Part of a small language model's weights.
Size: 9 layers, width 64, 1 head of 64, vocabulary 2934, 0.788M parameters.
Training: a variant of Muon for these matrices, 153M tokens, 9308 steps.
Each number is 200 + 20 x the weight over its row's rms, rounded and kept within 0 to 999. Layers, rows and columns count from 0. The size before them is the row's rms in percent of the matrix's.

# up: layer 2 MLP up, 192x64, rms 0.336, rows 77-129, columns 0-63
# down: layer 2 MLP down (transposed), 192x64, rms 0.369, rows 77-128, columns 0-63
up77,088,210,222,196,181,232,161,164,195,225,185,211,230,212,177,220,178,208,219,189,184,208,266,216,183,220,199,198,199,175,188,221,212,208,200,154,197,213,203,181,225,185,198,209,184,178,236,198,184,216,194,215,216,206,220,196,208,172,218,180,182,188,214,210,220
down77,067,213,195,202,188,206,206,175,218,190,161,203,191,192,209,201,178,195,182,233,212,182,198,199,167,181,228,181,136,213,178,202,201,182,204,229,195,188,205,200,221,238,211,205,201,189,222,174,185,174,247,202,211,227,205,243,225,208,187,184,191,222,204,187,214
up78,090,154,247,216,210,205,185,200,234,196,180,225,210,235,174,217,175,215,204,163,194,202,225,224,217,211,213,206,233,199,194,193,194,202,188,189,230,180,198,192,183,194,194,223,194,208,171,233,223,185,197,188,209,216,202,213,169,184,216,182,176,161,186,181,177
down78,088,210,223,181,194,218,222,183,205,201,208,174,207,198,196,145,166,170,173,214,177,183,192,201,211,210,187,200,183,211,214,201,182,225,234,201,204,183,214,201,207,207,196,197,198,161,212,183,233,232,194,220,211,154,226,230,199,182,159,209,194,205,202,211,239
up79,143,203,197,218,237,171,205,214,200,200,175,221,244,222,205,204,225,176,203,201,186,189,208,240,199,217,193,199,177,208,172,207,230,217,167,237,186,180,181,203,195,195,182,200,192,203,211,212,173,218,163,210,211,178,233,174,221,174,194,173,171,223,216,199,224
down79,153,198,205,203,214,176,230,192,239,182,232,188,247,225,225,225,231,170,204,185,209,216,167,188,215,216,184,172,175,175,199,191,228,198,198,211,170,216,215,247,177,209,196,187,189,186,189,224,183,202,165,194,209,179,201,195,215,201,204,193,187,195,178,173,201
up80,089,144,173,231,165,216,193,216,195,227,189,199,227,198,213,205,203,189,217,182,213,230,219,210,199,219,224,195,220,195,204,193,221,236,203,145,190,183,213,175,184,204,181,195,190,221,200,192,194,218,175,209,229,225,182,183,185,229,193,228,188,200,204,202,168
down80,091,216,190,181,222,229,202,177,195,214,186,173,238,201,177,197,161,202,220,216,197,203,226,199,213,209,193,206,199,206,154,194,205,217,205,234,218,217,185,243,232,210,212,204,225,179,218,169,181,151,202,209,177,208,206,205,190,193,196,192,187,202,209,213,150
up81,127,192,203,187,209,170,217,220,187,219,220,194,193,164,231,205,175,209,192,237,187,185,204,217,175,181,185,205,222,206,216,211,201,206,185,176,192,169,207,163,218,185,176,222,206,190,213,227,241,212,188,171,205,194,224,191,148,199,180,214,193,229,230,216,179
down81,115,207,193,188,227,174,246,204,198,193,201,235,212,208,195,195,188,176,180,243,219,214,209,209,172,194,189,197,216,203,231,176,173,221,188,162,163,207,216,165,179,155,185,193,210,225,214,223,194,207,191,183,223,190,178,201,199,203,208,189,219,218,226,213,172
up82,080,205,197,192,200,193,208,231,206,224,200,231,222,189,216,159,237,182,235,210,197,246,180,199,209,199,177,193,205,232,200,179,208,203,203,197,215,193,208,185,186,174,189,223,188,209,193,175,181,188,234,179,174,171,212,163,226,221,209,190,217,237,201,196,238
down82,077,194,179,194,215,209,199,177,167,178,211,192,212,209,174,235,184,219,185,186,213,176,217,200,190,192,220,221,195,172,187,221,195,213,190,183,174,220,196,226,246,244,205,199,201,155,207,205,218,227,187,231,218,223,176,224,186,160,208,214,174,194,193,201,179
up83,098,181,197,201,202,219,193,193,188,220,233,202,195,201,220,192,181,153,233,193,179,187,210,197,222,211,213,212,206,223,177,234,208,247,197,194,161,202,210,232,205,196,214,238,204,190,190,203,196,167,202,194,180,207,217,233,167,167,155,209,210,188,184,178,202
down83,100,214,173,171,204,190,170,189,225,224,170,171,199,195,175,175,188,238,197,195,231,214,206,220,192,168,226,135,205,217,212,196,209,174,208,221,233,214,181,190,203,188,182,211,186,209,197,208,189,221,217,187,232,170,194,205,210,213,222,218,211,200,199,224,211
up84,048,214,217,184,214,185,146,159,169,211,214,204,228,196,200,187,237,185,191,185,187,197,207,198,207,221,180,214,183,195,179,196,211,177,169,194,182,177,212,182,160,152,231,194,195,187,218,204,211,197,210,183,196,164,214,169,208,214,230,204,175,198,195,188,212
down84,071,172,204,201,195,188,199,217,168,232,215,178,239,190,181,214,194,170,206,222,214,168,198,195,222,205,194,250,218,209,197,199,189,205,218,238,202,198,234,172,174,233,184,227,206,220,205,204,186,189,200,176,208,187,190,211,186,217,181,180,196,218,206,157,164
up85,122,228,229,210,207,177,225,163,209,220,222,204,190,173,182,184,151,192,197,208,179,189,231,227,155,196,217,236,199,169,212,201,187,230,236,206,198,217,201,225,195,224,192,186,181,198,185,181,216,184,187,194,210,182,214,205,182,196,185,208,201,194,203,227,239
down85,105,221,195,228,190,199,179,238,200,181,176,187,190,202,239,208,175,197,167,165,203,218,212,176,193,200,202,199,172,187,219,195,212,192,219,236,186,174,214,209,237,181,183,206,147,197,193,216,177,193,217,185,192,212,219,212,195,251,215,212,182,186,208,225,198
up86,123,197,202,198,214,195,229,190,193,211,202,183,164,189,212,212,164,225,197,200,226,171,194,200,189,171,199,212,235,164,233,207,206,202,212,228,209,226,169,211,225,210,184,189,201,184,235,181,198,199,166,191,190,197,196,209,147,202,187,238,209,185,231,231,188
down86,120,201,227,213,190,175,230,181,176,160,195,168,214,179,214,207,171,179,202,187,204,183,194,178,195,215,196,217,227,204,180,198,195,196,169,197,188,226,164,190,243,228,238,202,208,186,224,187,198,211,241,206,222,204,180,176,225,220,196,217,189,212,228,217,179
up87,129,224,177,190,203,174,178,200,208,185,187,210,223,237,164,213,218,177,219,215,201,213,163,231,182,189,209,220,218,183,187,185,230,222,187,219,220,182,211,198,202,187,182,222,181,212,180,181,189,180,173,207,204,144,219,211,209,179,220,160,195,222,212,192,218
down87,101,179,220,217,204,231,174,188,198,167,197,200,185,229,245,195,196,163,205,184,200,189,222,180,199,203,222,190,178,209,232,212,185,243,235,224,193,223,182,206,196,209,200,141,199,183,228,182,215,209,205,190,229,218,191,212,193,205,198,184,186,187,211,182,176
up88,114,199,185,220,210,198,205,190,247,185,242,199,196,199,199,221,178,209,205,199,224,200,208,205,190,192,187,197,214,192,165,204,239,212,155,207,171,183,222,217,185,226,199,211,189,242,196,232,213,201,184,200,198,191,246,196,158,199,166,193,198,193,189,172,172
down88,089,180,213,208,224,200,176,216,187,155,205,184,218,256,228,186,181,209,174,214,232,222,180,188,178,220,199,191,232,205,202,178,233,209,160,186,226,215,190,210,200,221,189,218,170,208,221,225,182,177,183,191,187,214,196,199,183,199,221,185,219,183,197,193,178
up89,113,211,179,206,204,171,204,218,198,239,186,217,210,205,199,206,176,192,174,175,224,147,220,241,221,191,195,227,206,167,188,192,240,195,230,179,188,218,190,187,185,203,209,235,217,224,197,197,192,198,221,198,200,190,191,235,182,225,190,188,204,207,212,213,154
down89,086,198,203,214,213,214,191,153,198,208,215,191,172,210,210,201,208,176,201,191,218,229,185,169,185,209,218,187,195,187,224,191,159,208,221,199,218,219,170,219,181,180,155,192,172,174,213,221,196,227,198,190,178,197,208,198,259,222,209,183,211,227,200,221,225
up90,079,175,218,206,215,176,250,197,184,227,189,227,212,207,172,198,172,198,213,187,243,198,231,191,217,184,173,202,225,184,178,207,185,189,213,214,233,186,205,225,198,222,196,202,191,201,150,192,236,207,195,218,183,225,192,176,175,212,177,190,219,183,198,223,207
down90,057,190,179,223,184,217,240,166,231,169,211,193,217,227,212,194,198,229,204,207,206,180,190,173,200,225,255,198,201,200,188,201,211,203,188,211,149,213,203,185,194,198,196,193,200,199,213,142,174,171,202,202,213,208,212,234,197,223,205,187,182,184,174,201,199
up91,090,216,221,186,197,195,218,180,264,219,171,229,173,193,172,199,192,189,197,219,206,182,196,191,189,203,186,192,214,202,188,220,232,200,218,206,206,180,202,147,165,178,194,215,169,212,203,195,215,212,206,198,198,207,204,195,215,156,247,218,215,197,186,223,215
down91,087,206,201,198,168,213,190,207,215,226,184,215,193,173,194,173,174,216,202,181,169,217,188,202,225,164,208,206,218,194,185,195,211,212,207,186,205,203,218,206,214,158,201,176,223,189,201,183,191,204,197,205,226,192,221,177,195,258,207,214,244,183,164,162,234
up92,090,206,204,196,191,156,221,200,221,208,194,191,179,183,193,222,214,197,229,190,202,164,235,218,200,233,175,205,201,210,206,222,181,210,190,209,197,216,153,195,167,217,211,179,168,211,223,195,185,180,178,208,266,207,209,208,191,180,196,205,232,176,193,214,192
down92,106,206,206,171,199,187,217,205,197,215,185,236,238,193,206,218,170,175,177,172,231,194,217,176,214,199,202,204,222,194,207,170,190,175,183,192,202,199,223,183,234,165,197,156,206,220,168,178,187,240,189,193,212,209,213,226,233,226,197,188,215,211,197,176,207
up93,105,178,208,233,183,184,204,173,218,188,203,201,226,194,189,200,185,202,214,215,194,217,185,220,234,213,191,200,197,205,198,224,176,181,196,235,203,185,220,222,206,172,189,219,193,186,227,235,206,190,160,143,178,183,208,168,193,175,192,196,192,217,251,198,221
down93,079,208,212,181,246,174,190,229,182,195,206,186,206,224,186,219,192,195,195,227,224,212,229,174,184,194,215,236,226,198,220,171,211,178,187,183,203,188,195,179,215,188,193,176,202,209,206,187,190,209,214,229,210,221,131,192,201,173,222,215,189,184,191,234,190
up94,077,213,176,208,207,173,233,216,222,181,215,166,199,234,198,206,225,225,201,192,216,197,204,222,183,205,192,180,210,203,192,176,210,210,206,206,215,225,207,211,201,167,226,221,227,174,206,175,226,211,191,179,170,204,174,198,206,173,191,204,167,205,213,263,168
down94,074,196,190,183,200,167,218,214,220,221,185,176,189,211,186,188,170,186,202,206,203,192,191,203,184,195,196,227,241,168,211,233,168,239,223,207,204,243,208,227,218,204,169,225,214,198,199,185,219,231,181,196,164,177,196,174,204,162,177,222,198,196,213,200,211
up95,091,181,200,174,221,207,174,173,198,201,196,188,242,224,221,220,212,212,193,183,188,226,212,182,196,188,169,205,200,211,165,208,208,166,180,226,204,177,178,157,191,183,204,198,168,234,241,218,190,194,188,205,197,215,210,212,219,187,215,176,207,181,229,184,238
down95,070,193,201,210,200,226,207,216,173,213,219,223,215,175,183,224,224,192,179,177,198,218,200,215,199,195,196,233,176,190,204,168,185,186,175,193,207,180,132,203,186,210,174,200,211,214,223,198,177,193,169,175,212,231,189,217,223,204,230,175,218,190,210,184,236
up96,111,227,174,196,226,210,186,212,227,217,180,198,204,226,217,205,247,192,218,212,191,243,172,231,198,214,201,196,180,217,191,242,186,233,204,206,211,189,158,183,191,163,223,195,201,189,167,197,198,189,196,203,208,199,200,191,204,196,203,161,168,205,234,184,218
down96,118,194,207,175,208,193,190,236,208,211,177,209,174,227,247,230,206,190,191,204,198,223,204,229,187,206,207,176,196,236,200,224,191,180,195,213,179,184,204,225,214,193,171,172,176,170,192,191,220,195,203,154,217,175,203,199,241,194,171,237,203,201,177,187,194
up97,088,214,182,190,195,212,217,198,242,186,157,200,217,236,221,194,215,219,204,213,172,224,207,206,177,158,211,173,203,210,174,185,236,205,204,200,179,183,190,234,174,210,211,209,196,205,208,212,191,204,202,190,149,202,190,220,174,193,188,212,222,182,242,214,174
down97,093,188,212,235,176,178,174,202,199,201,200,168,188,216,199,221,207,162,226,193,199,194,195,195,225,226,182,172,225,203,204,216,169,201,170,205,203,228,226,201,251,177,187,201,220,227,178,195,194,179,183,213,207,190,190,230,220,235,192,232,178,199,181,175,217
up98,073,194,146,183,207,225,165,178,184,216,162,191,198,211,212,198,211,173,219,201,192,203,224,219,177,166,192,182,196,222,206,185,205,244,179,188,185,192,206,190,196,189,218,203,212,157,222,155,205,157,215,191,200,214,198,222,196,197,212,177,228,202,195,219,208
down98,101,195,223,208,195,247,171,163,185,194,216,200,221,231,233,195,184,206,216,194,203,215,215,208,199,213,237,161,217,209,167,186,183,184,166,179,195,212,191,181,187,200,223,215,167,181,173,194,200,190,206,200,219,213,238,202,196,203,212,228,194,192,177,171,234
up99,105,216,198,195,221,237,204,195,196,205,186,171,218,217,187,183,187,179,198,209,215,197,207,182,214,217,153,177,217,192,211,200,197,206,208,191,240,202,150,188,215,146,235,220,192,193,202,197,238,210,166,213,215,182,192,180,191,192,214,217,196,176,206,178,163
down99,105,182,253,223,164,209,189,177,208,191,204,236,214,182,204,210,215,178,207,195,180,197,195,220,215,193,211,232,187,222,202,199,198,190,192,220,182,163,203,192,212,247,176,198,202,197,245,200,174,189,190,184,185,183,175,210,160,220,182,160,198,201,207,204,220
up100,090,199,220,198,198,208,226,178,235,169,196,194,210,255,213,168,192,241,228,186,193,184,199,179,219,212,200,212,206,222,198,197,200,203,209,230,187,192,224,232,207,204,191,222,165,235,182,171,191,214,204,203,199,194,180,187,175,174,219,214,196,147,200,200,200
down100,078,179,204,236,189,214,206,193,193,199,205,185,224,235,219,213,208,224,236,176,183,175,186,192,210,185,225,217,211,188,185,173,195,186,171,225,208,205,250,180,214,197,207,240,186,259,188,191,191,206,210,175,188,218,193,189,205,196,172,171,187,177,190,213,192
up101,130,229,156,223,191,176,210,218,213,220,210,198,216,228,200,226,229,175,208,195,223,213,196,206,183,211,153,218,191,203,202,192,190,236,209,185,208,173,189,230,209,195,169,217,232,195,192,182,207,192,192,200,227,180,181,188,218,156,220,169,188,234,200,221,194
down101,122,223,181,172,200,226,201,174,194,195,203,177,192,203,177,217,208,168,196,217,158,194,172,199,196,208,175,194,222,195,207,186,223,230,214,190,171,252,191,216,214,185,224,197,217,195,205,181,185,261,188,198,186,222,222,194,201,183,197,181,225,220,194,195,235
up102,061,200,222,192,204,189,168,196,178,205,237,214,198,216,195,191,191,208,197,158,240,155,222,220,204,186,198,186,189,191,239,169,210,195,174,208,212,195,223,204,178,199,216,179,178,203,176,196,217,176,174,199,170,192,203,174,170,234,204,168,208,182,180,177,180
down102,077,183,197,227,186,217,196,191,199,200,175,184,189,154,190,208,215,187,211,198,211,244,209,162,181,216,214,214,221,168,212,205,216,205,209,207,208,193,192,167,199,230,195,212,239,213,251,202,161,201,177,183,192,224,187,215,184,196,176,189,214,165,211,232,197
up103,082,207,218,192,177,209,228,218,202,163,199,174,207,207,148,227,193,173,192,192,177,221,191,197,203,225,191,207,206,195,227,210,179,207,203,197,199,182,176,206,173,162,238,201,174,213,173,171,182,215,168,201,225,190,188,201,199,184,205,231,229,214,216,196,242
down103,083,174,182,188,191,190,242,201,207,201,183,200,228,207,180,200,176,176,221,181,207,222,173,232,199,207,195,183,211,183,206,214,212,177,232,177,248,215,179,196,197,206,214,209,187,177,200,148,189,207,184,184,237,185,179,199,208,243,217,197,180,233,199,213,208
up104,106,199,205,181,243,206,225,219,189,207,182,198,182,215,195,202,217,208,209,230,222,216,205,207,182,162,193,188,224,207,167,221,213,224,192,231,207,167,198,157,201,208,202,215,217,198,166,187,212,206,228,198,185,178,189,219,197,238,180,221,159,182,212,196,157
down104,096,205,187,222,182,198,165,212,224,183,205,257,150,202,226,216,204,191,207,178,175,206,228,190,198,220,206,214,198,192,175,207,212,186,206,237,188,186,191,200,232,195,186,197,218,179,208,194,206,186,207,217,196,196,177,233,182,232,179,182,160,160,208,207,213
up105,111,187,219,200,202,220,170,179,217,191,186,202,224,209,182,207,193,196,195,219,187,158,201,230,165,175,216,205,217,173,181,242,213,194,200,219,197,243,164,171,192,201,218,190,210,201,214,223,213,191,166,182,178,186,203,234,182,214,214,234,224,193,170,214,205
down105,089,198,180,231,184,229,213,173,194,177,221,181,194,214,204,195,203,180,217,193,191,215,216,219,239,212,186,196,199,183,196,210,202,219,178,214,195,206,158,220,202,188,217,212,201,182,218,222,197,193,207,234,251,193,203,191,208,215,226,190,178,162,187,137,177
up106,116,204,220,186,212,240,211,174,186,192,207,185,188,192,168,201,195,220,222,226,196,197,217,236,180,144,183,186,233,189,171,173,201,211,247,212,194,172,195,197,215,220,216,202,195,204,193,173,203,189,235,203,211,186,209,247,170,202,200,191,204,179,211,212,205
down106,110,187,209,222,204,174,159,185,191,197,210,190,163,200,210,211,203,175,220,164,166,200,214,176,233,239,239,209,204,203,176,198,205,221,223,211,208,173,215,189,184,198,205,167,165,212,216,200,189,206,217,160,195,205,229,227,226,195,197,205,216,192,180,202,232
up107,110,166,190,219,182,171,223,178,208,203,212,184,182,190,186,212,184,184,213,197,203,190,223,214,217,197,151,183,245,230,195,182,212,220,207,200,212,197,192,229,203,166,186,223,211,210,219,175,217,195,172,231,232,189,211,219,171,190,201,202,197,199,187,216,148
down107,095,230,214,176,184,214,187,226,190,222,234,221,236,191,188,184,204,172,216,191,223,203,163,167,214,209,234,233,208,193,214,218,183,187,206,207,205,171,222,170,202,188,226,161,180,219,190,219,175,204,183,208,172,205,178,191,197,215,189,222,179,178,227,191,212
up108,088,174,225,215,207,228,188,183,230,216,194,220,208,161,175,212,197,188,154,224,170,212,220,235,185,227,218,211,166,191,199,236,204,200,213,223,222,186,185,227,222,219,197,195,187,170,201,192,175,219,187,215,192,202,190,207,174,204,218,223,191,193,210,216,237
down108,076,228,232,204,175,191,209,229,230,178,180,187,191,222,211,148,218,191,231,215,221,231,194,181,226,187,172,201,228,188,211,165,220,206,209,172,223,208,169,198,173,194,216,206,170,173,192,212,215,207,232,213,193,215,175,205,188,209,202,180,207,195,178,206,188
up109,099,191,182,230,179,227,179,199,203,184,259,203,212,229,199,207,203,219,189,204,182,196,202,219,155,193,195,198,189,211,216,214,173,213,204,204,225,178,202,179,188,199,182,151,186,215,232,167,230,173,202,177,224,197,199,206,188,199,207,174,210,229,231,198,218
down109,087,199,200,158,216,167,193,244,208,213,210,218,182,200,200,230,174,213,211,208,208,185,200,189,164,202,197,198,164,216,208,169,226,199,181,188,224,203,186,197,199,211,201,208,189,183,211,189,159,195,164,190,230,201,192,234,215,229,239,165,210,230,182,195,210
up110,126,193,187,211,200,170,186,178,168,197,231,202,214,220,220,258,181,207,187,198,228,215,244,214,198,217,192,202,209,229,164,206,203,200,192,243,172,175,218,196,216,207,189,195,192,206,204,212,201,172,168,200,212,214,177,228,195,188,185,187,193,213,231,199,164
down110,112,201,181,216,174,233,223,212,187,206,180,199,212,212,210,165,188,214,211,202,226,202,225,227,207,176,185,199,173,193,225,207,200,241,186,184,204,185,171,186,227,214,216,195,183,222,196,204,190,200,197,236,219,226,233,173,189,208,182,199,193,188,182,142,165
up111,115,203,165,191,200,197,199,200,218,198,194,143,188,214,197,199,179,184,213,230,180,264,208,199,214,174,192,183,202,212,202,222,219,235,182,188,216,158,169,189,213,209,219,228,189,176,202,182,169,184,214,192,178,211,234,204,193,213,193,190,227,196,216,197,199
down111,114,198,198,210,220,211,185,212,210,216,208,147,203,235,184,203,186,179,217,225,193,221,230,193,197,170,203,185,228,209,205,228,189,233,206,175,212,190,191,190,207,212,209,219,166,201,144,211,182,185,201,156,204,217,207,220,195,228,209,184,195,207,210,155,195
up112,110,178,155,214,194,200,202,161,233,204,204,186,209,203,182,206,164,166,191,183,244,203,200,185,211,237,210,212,185,193,191,185,239,244,198,215,200,198,176,201,168,192,200,216,233,202,194,211,216,182,213,206,216,215,199,207,191,206,245,178,225,189,183,198,184
down112,105,214,202,210,198,219,221,194,185,193,228,188,214,187,186,200,220,231,231,218,170,207,225,162,174,198,214,154,178,192,207,198,209,231,217,187,191,206,195,220,213,175,224,212,207,201,210,214,165,218,216,171,163,187,181,194,165,216,229,191,216,184,220,221,166
up113,103,224,215,196,201,194,236,233,221,176,222,209,183,188,190,185,208,184,181,154,200,206,210,204,193,210,194,203,191,152,182,254,214,196,194,204,200,182,151,195,214,179,231,184,208,208,221,175,198,213,240,188,194,218,175,200,192,199,221,180,226,204,208,220,189
down113,103,201,224,167,227,204,178,208,189,208,172,195,234,188,152,225,229,184,195,195,222,199,202,185,212,218,191,177,203,156,234,215,183,225,200,201,219,220,183,210,184,216,193,228,187,215,221,183,204,197,199,219,201,219,163,195,209,208,214,195,219,161,191,197,154
up114,108,179,193,200,172,181,171,195,223,173,211,205,214,210,167,196,185,195,218,191,219,174,246,194,184,194,221,223,190,204,210,195,191,236,188,189,199,220,211,224,203,185,186,209,211,186,250,216,165,204,194,174,227,191,200,245,185,160,204,228,224,201,183,219,203
down114,097,200,173,189,211,244,215,159,203,227,209,214,184,173,196,206,212,186,232,219,209,187,180,219,187,213,211,179,197,200,175,222,230,155,182,222,211,203,185,202,192,228,214,193,214,221,194,182,197,191,190,202,179,203,190,194,173,182,192,215,212,229,237,144,211
up115,087,174,212,207,206,196,221,200,243,179,223,196,190,201,180,178,180,170,208,187,232,211,181,193,178,221,192,228,224,196,182,229,244,191,210,194,198,209,201,190,173,194,210,226,176,225,218,178,231,179,199,206,185,161,191,194,179,194,209,192,176,214,226,240,168
down115,125,213,208,186,204,197,214,188,172,211,159,209,211,213,199,202,195,183,216,198,227,177,205,176,204,201,219,188,218,185,221,186,237,208,191,192,227,220,188,172,203,155,215,242,199,213,172,220,215,186,200,222,235,163,186,204,208,231,193,188,223,197,179,186,151
up116,083,180,192,177,217,265,191,191,200,224,166,197,169,206,209,207,229,179,241,176,219,181,219,206,178,207,204,192,218,187,195,196,187,196,210,200,191,213,189,192,214,222,220,214,223,222,158,178,161,195,207,195,207,222,177,182,195,217,229,224,203,193,182,181,180
down116,085,202,230,229,181,216,200,213,236,181,182,212,189,231,221,173,253,190,213,187,174,216,158,213,185,183,219,181,182,204,187,190,192,190,208,224,208,180,206,199,196,246,204,190,199,181,205,172,193,177,186,187,213,229,190,185,217,206,168,220,170,222,209,220,188
up117,086,199,191,171,192,235,189,230,175,196,205,212,187,201,188,210,178,174,218,182,194,191,209,201,226,238,192,189,246,222,171,184,208,185,200,186,219,193,166,201,218,172,220,181,176,206,207,140,182,172,208,197,225,223,208,200,171,212,204,201,200,221,214,218,176
down117,097,199,207,202,228,206,220,202,211,192,212,204,187,212,193,195,212,173,259,224,201,166,210,200,196,223,228,178,224,199,183,220,219,196,201,177,197,229,158,170,192,208,195,192,213,225,180,168,176,180,207,165,227,200,182,225,159,233,182,191,206,196,196,215,196
up118,067,189,238,199,212,182,214,183,215,210,201,221,189,183,162,196,207,178,180,202,212,204,173,218,196,185,176,192,194,193,189,186,244,192,203,162,180,167,204,156,194,167,224,216,185,221,189,195,219,233,170,188,206,204,196,152,201,228,205,209,236,192,195,213,202
down118,122,225,192,202,187,207,211,170,188,217,202,172,207,195,177,186,195,210,244,192,225,208,198,207,188,199,153,186,249,186,210,224,209,220,236,161,231,229,189,212,220,208,213,206,194,186,181,191,225,188,204,211,173,170,207,185,210,195,216,211,180,171,160,204,192
up119,093,183,186,179,199,191,210,186,211,211,207,223,237,226,204,202,228,218,212,216,186,196,196,224,198,204,170,210,194,212,192,203,157,203,187,253,193,187,184,204,211,177,162,202,172,216,228,201,199,190,169,178,178,173,167,223,216,186,225,228,193,203,203,196,248
down119,122,190,217,211,196,201,182,202,189,229,230,232,225,172,215,213,210,219,191,195,165,204,205,209,173,187,204,228,172,217,177,180,188,176,174,216,206,206,208,181,173,191,166,200,207,219,190,156,200,228,178,202,236,188,185,204,221,218,213,230,188,220,187,166,235
up120,087,166,207,212,180,210,210,222,241,203,193,203,207,220,217,163,214,180,199,224,209,162,184,211,188,192,190,203,183,212,190,217,230,219,197,207,191,189,189,218,183,165,161,227,163,196,161,194,199,209,172,217,180,182,208,171,193,186,236,205,206,190,200,219,239
down120,114,218,190,242,223,189,200,162,199,209,205,220,211,218,180,204,193,220,206,164,172,211,190,219,185,216,221,208,196,188,195,182,173,151,206,228,227,210,220,206,242,181,211,208,164,218,204,194,186,226,175,194,198,176,153,192,211,217,193,210,204,220,175,206,187
up121,113,222,219,183,240,215,205,216,226,207,209,191,209,198,178,171,210,160,227,195,220,210,216,192,208,188,220,204,226,179,176,198,209,221,151,186,189,196,203,224,195,205,201,205,225,199,208,186,175,178,211,204,175,237,180,252,193,178,206,214,224,172,168,204,189
down121,110,157,175,209,190,209,198,193,196,179,183,174,194,216,216,207,209,231,200,174,209,176,192,214,182,219,227,191,177,218,234,238,213,206,227,213,226,192,207,197,174,248,204,238,177,204,211,217,196,197,197,185,197,189,201,160,199,210,158,205,170,189,227,203,186
up122,092,197,187,196,201,230,179,222,216,235,196,227,202,255,186,219,203,186,226,199,215,225,204,210,206,209,195,166,215,236,162,216,211,231,180,210,212,189,209,213,204,174,183,187,206,198,198,192,191,174,198,209,194,210,172,217,198,217,193,182,193,197,241,164,153
down122,108,196,171,227,189,176,219,176,198,194,192,208,180,218,234,221,195,183,223,221,201,200,223,197,227,205,228,176,199,225,147,215,222,231,222,219,187,211,170,183,232,176,209,212,205,188,181,198,200,153,180,188,207,206,198,178,180,189,183,209,190,225,221,224,187
up123,124,169,209,191,210,183,210,200,212,218,227,229,206,184,210,203,199,196,212,201,194,230,210,217,219,194,198,231,186,260,191,198,210,204,197,224,192,159,206,181,204,166,176,210,168,226,209,182,218,195,172,200,198,164,188,208,220,177,180,209,156,175,186,190,231
down123,140,161,187,189,187,184,202,192,219,185,237,234,219,172,183,202,197,185,225,179,183,239,198,180,201,190,216,233,207,251,195,206,186,196,193,232,238,178,170,183,212,205,210,204,202,225,217,183,193,186,189,181,207,185,195,197,210,186,204,210,181,159,202,190,240
up124,083,168,196,236,209,219,180,181,189,210,156,209,249,166,202,209,205,213,204,250,198,176,207,207,220,208,157,204,216,206,184,230,205,176,190,200,201,174,211,219,207,187,187,241,185,219,204,180,178,205,192,216,232,191,216,190,185,188,231,187,196,200,202,188,196
down124,087,190,159,202,177,220,201,200,200,188,222,224,216,185,197,202,203,188,189,255,198,178,197,202,218,190,202,187,218,216,202,226,201,178,143,243,181,189,217,244,189,194,187,214,203,218,186,188,194,209,183,186,208,208,205,179,190,231,211,154,182,221,225,190,195
up125,068,216,192,171,185,212,171,207,171,237,202,218,228,205,230,196,200,209,171,231,187,223,220,206,168,200,192,178,187,226,213,195,186,234,176,210,241,181,189,219,241,216,193,207,191,206,202,206,204,205,200,176,217,234,205,211,185,172,232,185,220,213,227,184,224
down125,061,204,196,203,194,205,192,179,221,229,146,218,226,190,190,194,175,218,220,213,213,200,198,172,201,221,204,183,193,174,177,206,238,207,233,191,184,196,178,178,183,201,173,205,257,203,193,213,198,194,204,169,190,199,162,190,170,241,209,216,202,176,204,202,216
up126,091,207,174,202,178,191,220,211,237,173,192,204,200,211,186,179,206,176,225,208,169,250,203,189,183,203,181,196,220,230,211,179,207,201,229,203,199,187,226,223,226,168,211,199,188,162,196,168,196,202,192,199,214,185,244,235,218,205,190,183,199,232,208,234,202
down126,079,208,208,169,233,198,218,199,192,207,171,215,186,209,207,238,184,198,216,209,201,176,183,235,197,206,210,170,172,205,212,238,176,205,185,225,171,166,172,176,184,243,185,233,161,232,202,204,196,200,215,199,185,203,184,171,195,209,210,207,184,187,229,194,194
up127,086,173,215,205,209,174,188,197,200,243,197,217,217,211,165,210,179,232,183,204,161,180,226,210,195,192,201,216,174,206,227,205,209,195,200,194,213,220,218,175,207,208,206,190,174,206,169,190,224,221,180,164,234,206,186,192,202,200,175,233,194,217,170,165,239
down127,084,192,204,195,197,161,188,226,192,193,209,213,183,218,221,181,223,220,165,190,163,215,213,226,219,208,195,215,224,232,198,208,186,201,162,228,226,203,206,190,205,200,217,193,209,193,239,196,197,175,183,174,168,217,148,216,212,197,211,222,157,203,224,195,191
up128,108,216,238,225,214,161,205,204,197,196,221,219,214,196,208,236,193,189,181,180,155,174,178,223,224,183,212,193,236,205,200,224,188,224,212,201,186,187,186,208,226,195,219,206,151,224,192,191,173,192,223,198,182,207,209,184,203,212,211,209,161,186,225,192,232
down128,115,203,227,190,195,181,210,244,203,225,182,203,211,180,202,206,173,198,180,213,202,164,171,207,192,162,151,176,222,188,168,216,201,176,181,206,223,203,173,214,180,246,220,199,201,197,232,211,209,204,178,222,203,177,191,226,199,182,230,203,208,197,218,223,197
up129,107,195,223,226,192,214,228,182,222,228,217,222,196,182,182,209,159,189,178,160,185,167,227,213,184,225,210,211,192,165,204,205,226,224,204,199,195,212,193,243,219,197,183,234,187,199,235,196,186,198,202,229,211,181,173,183,192,194,227,228,205,178,185,193,188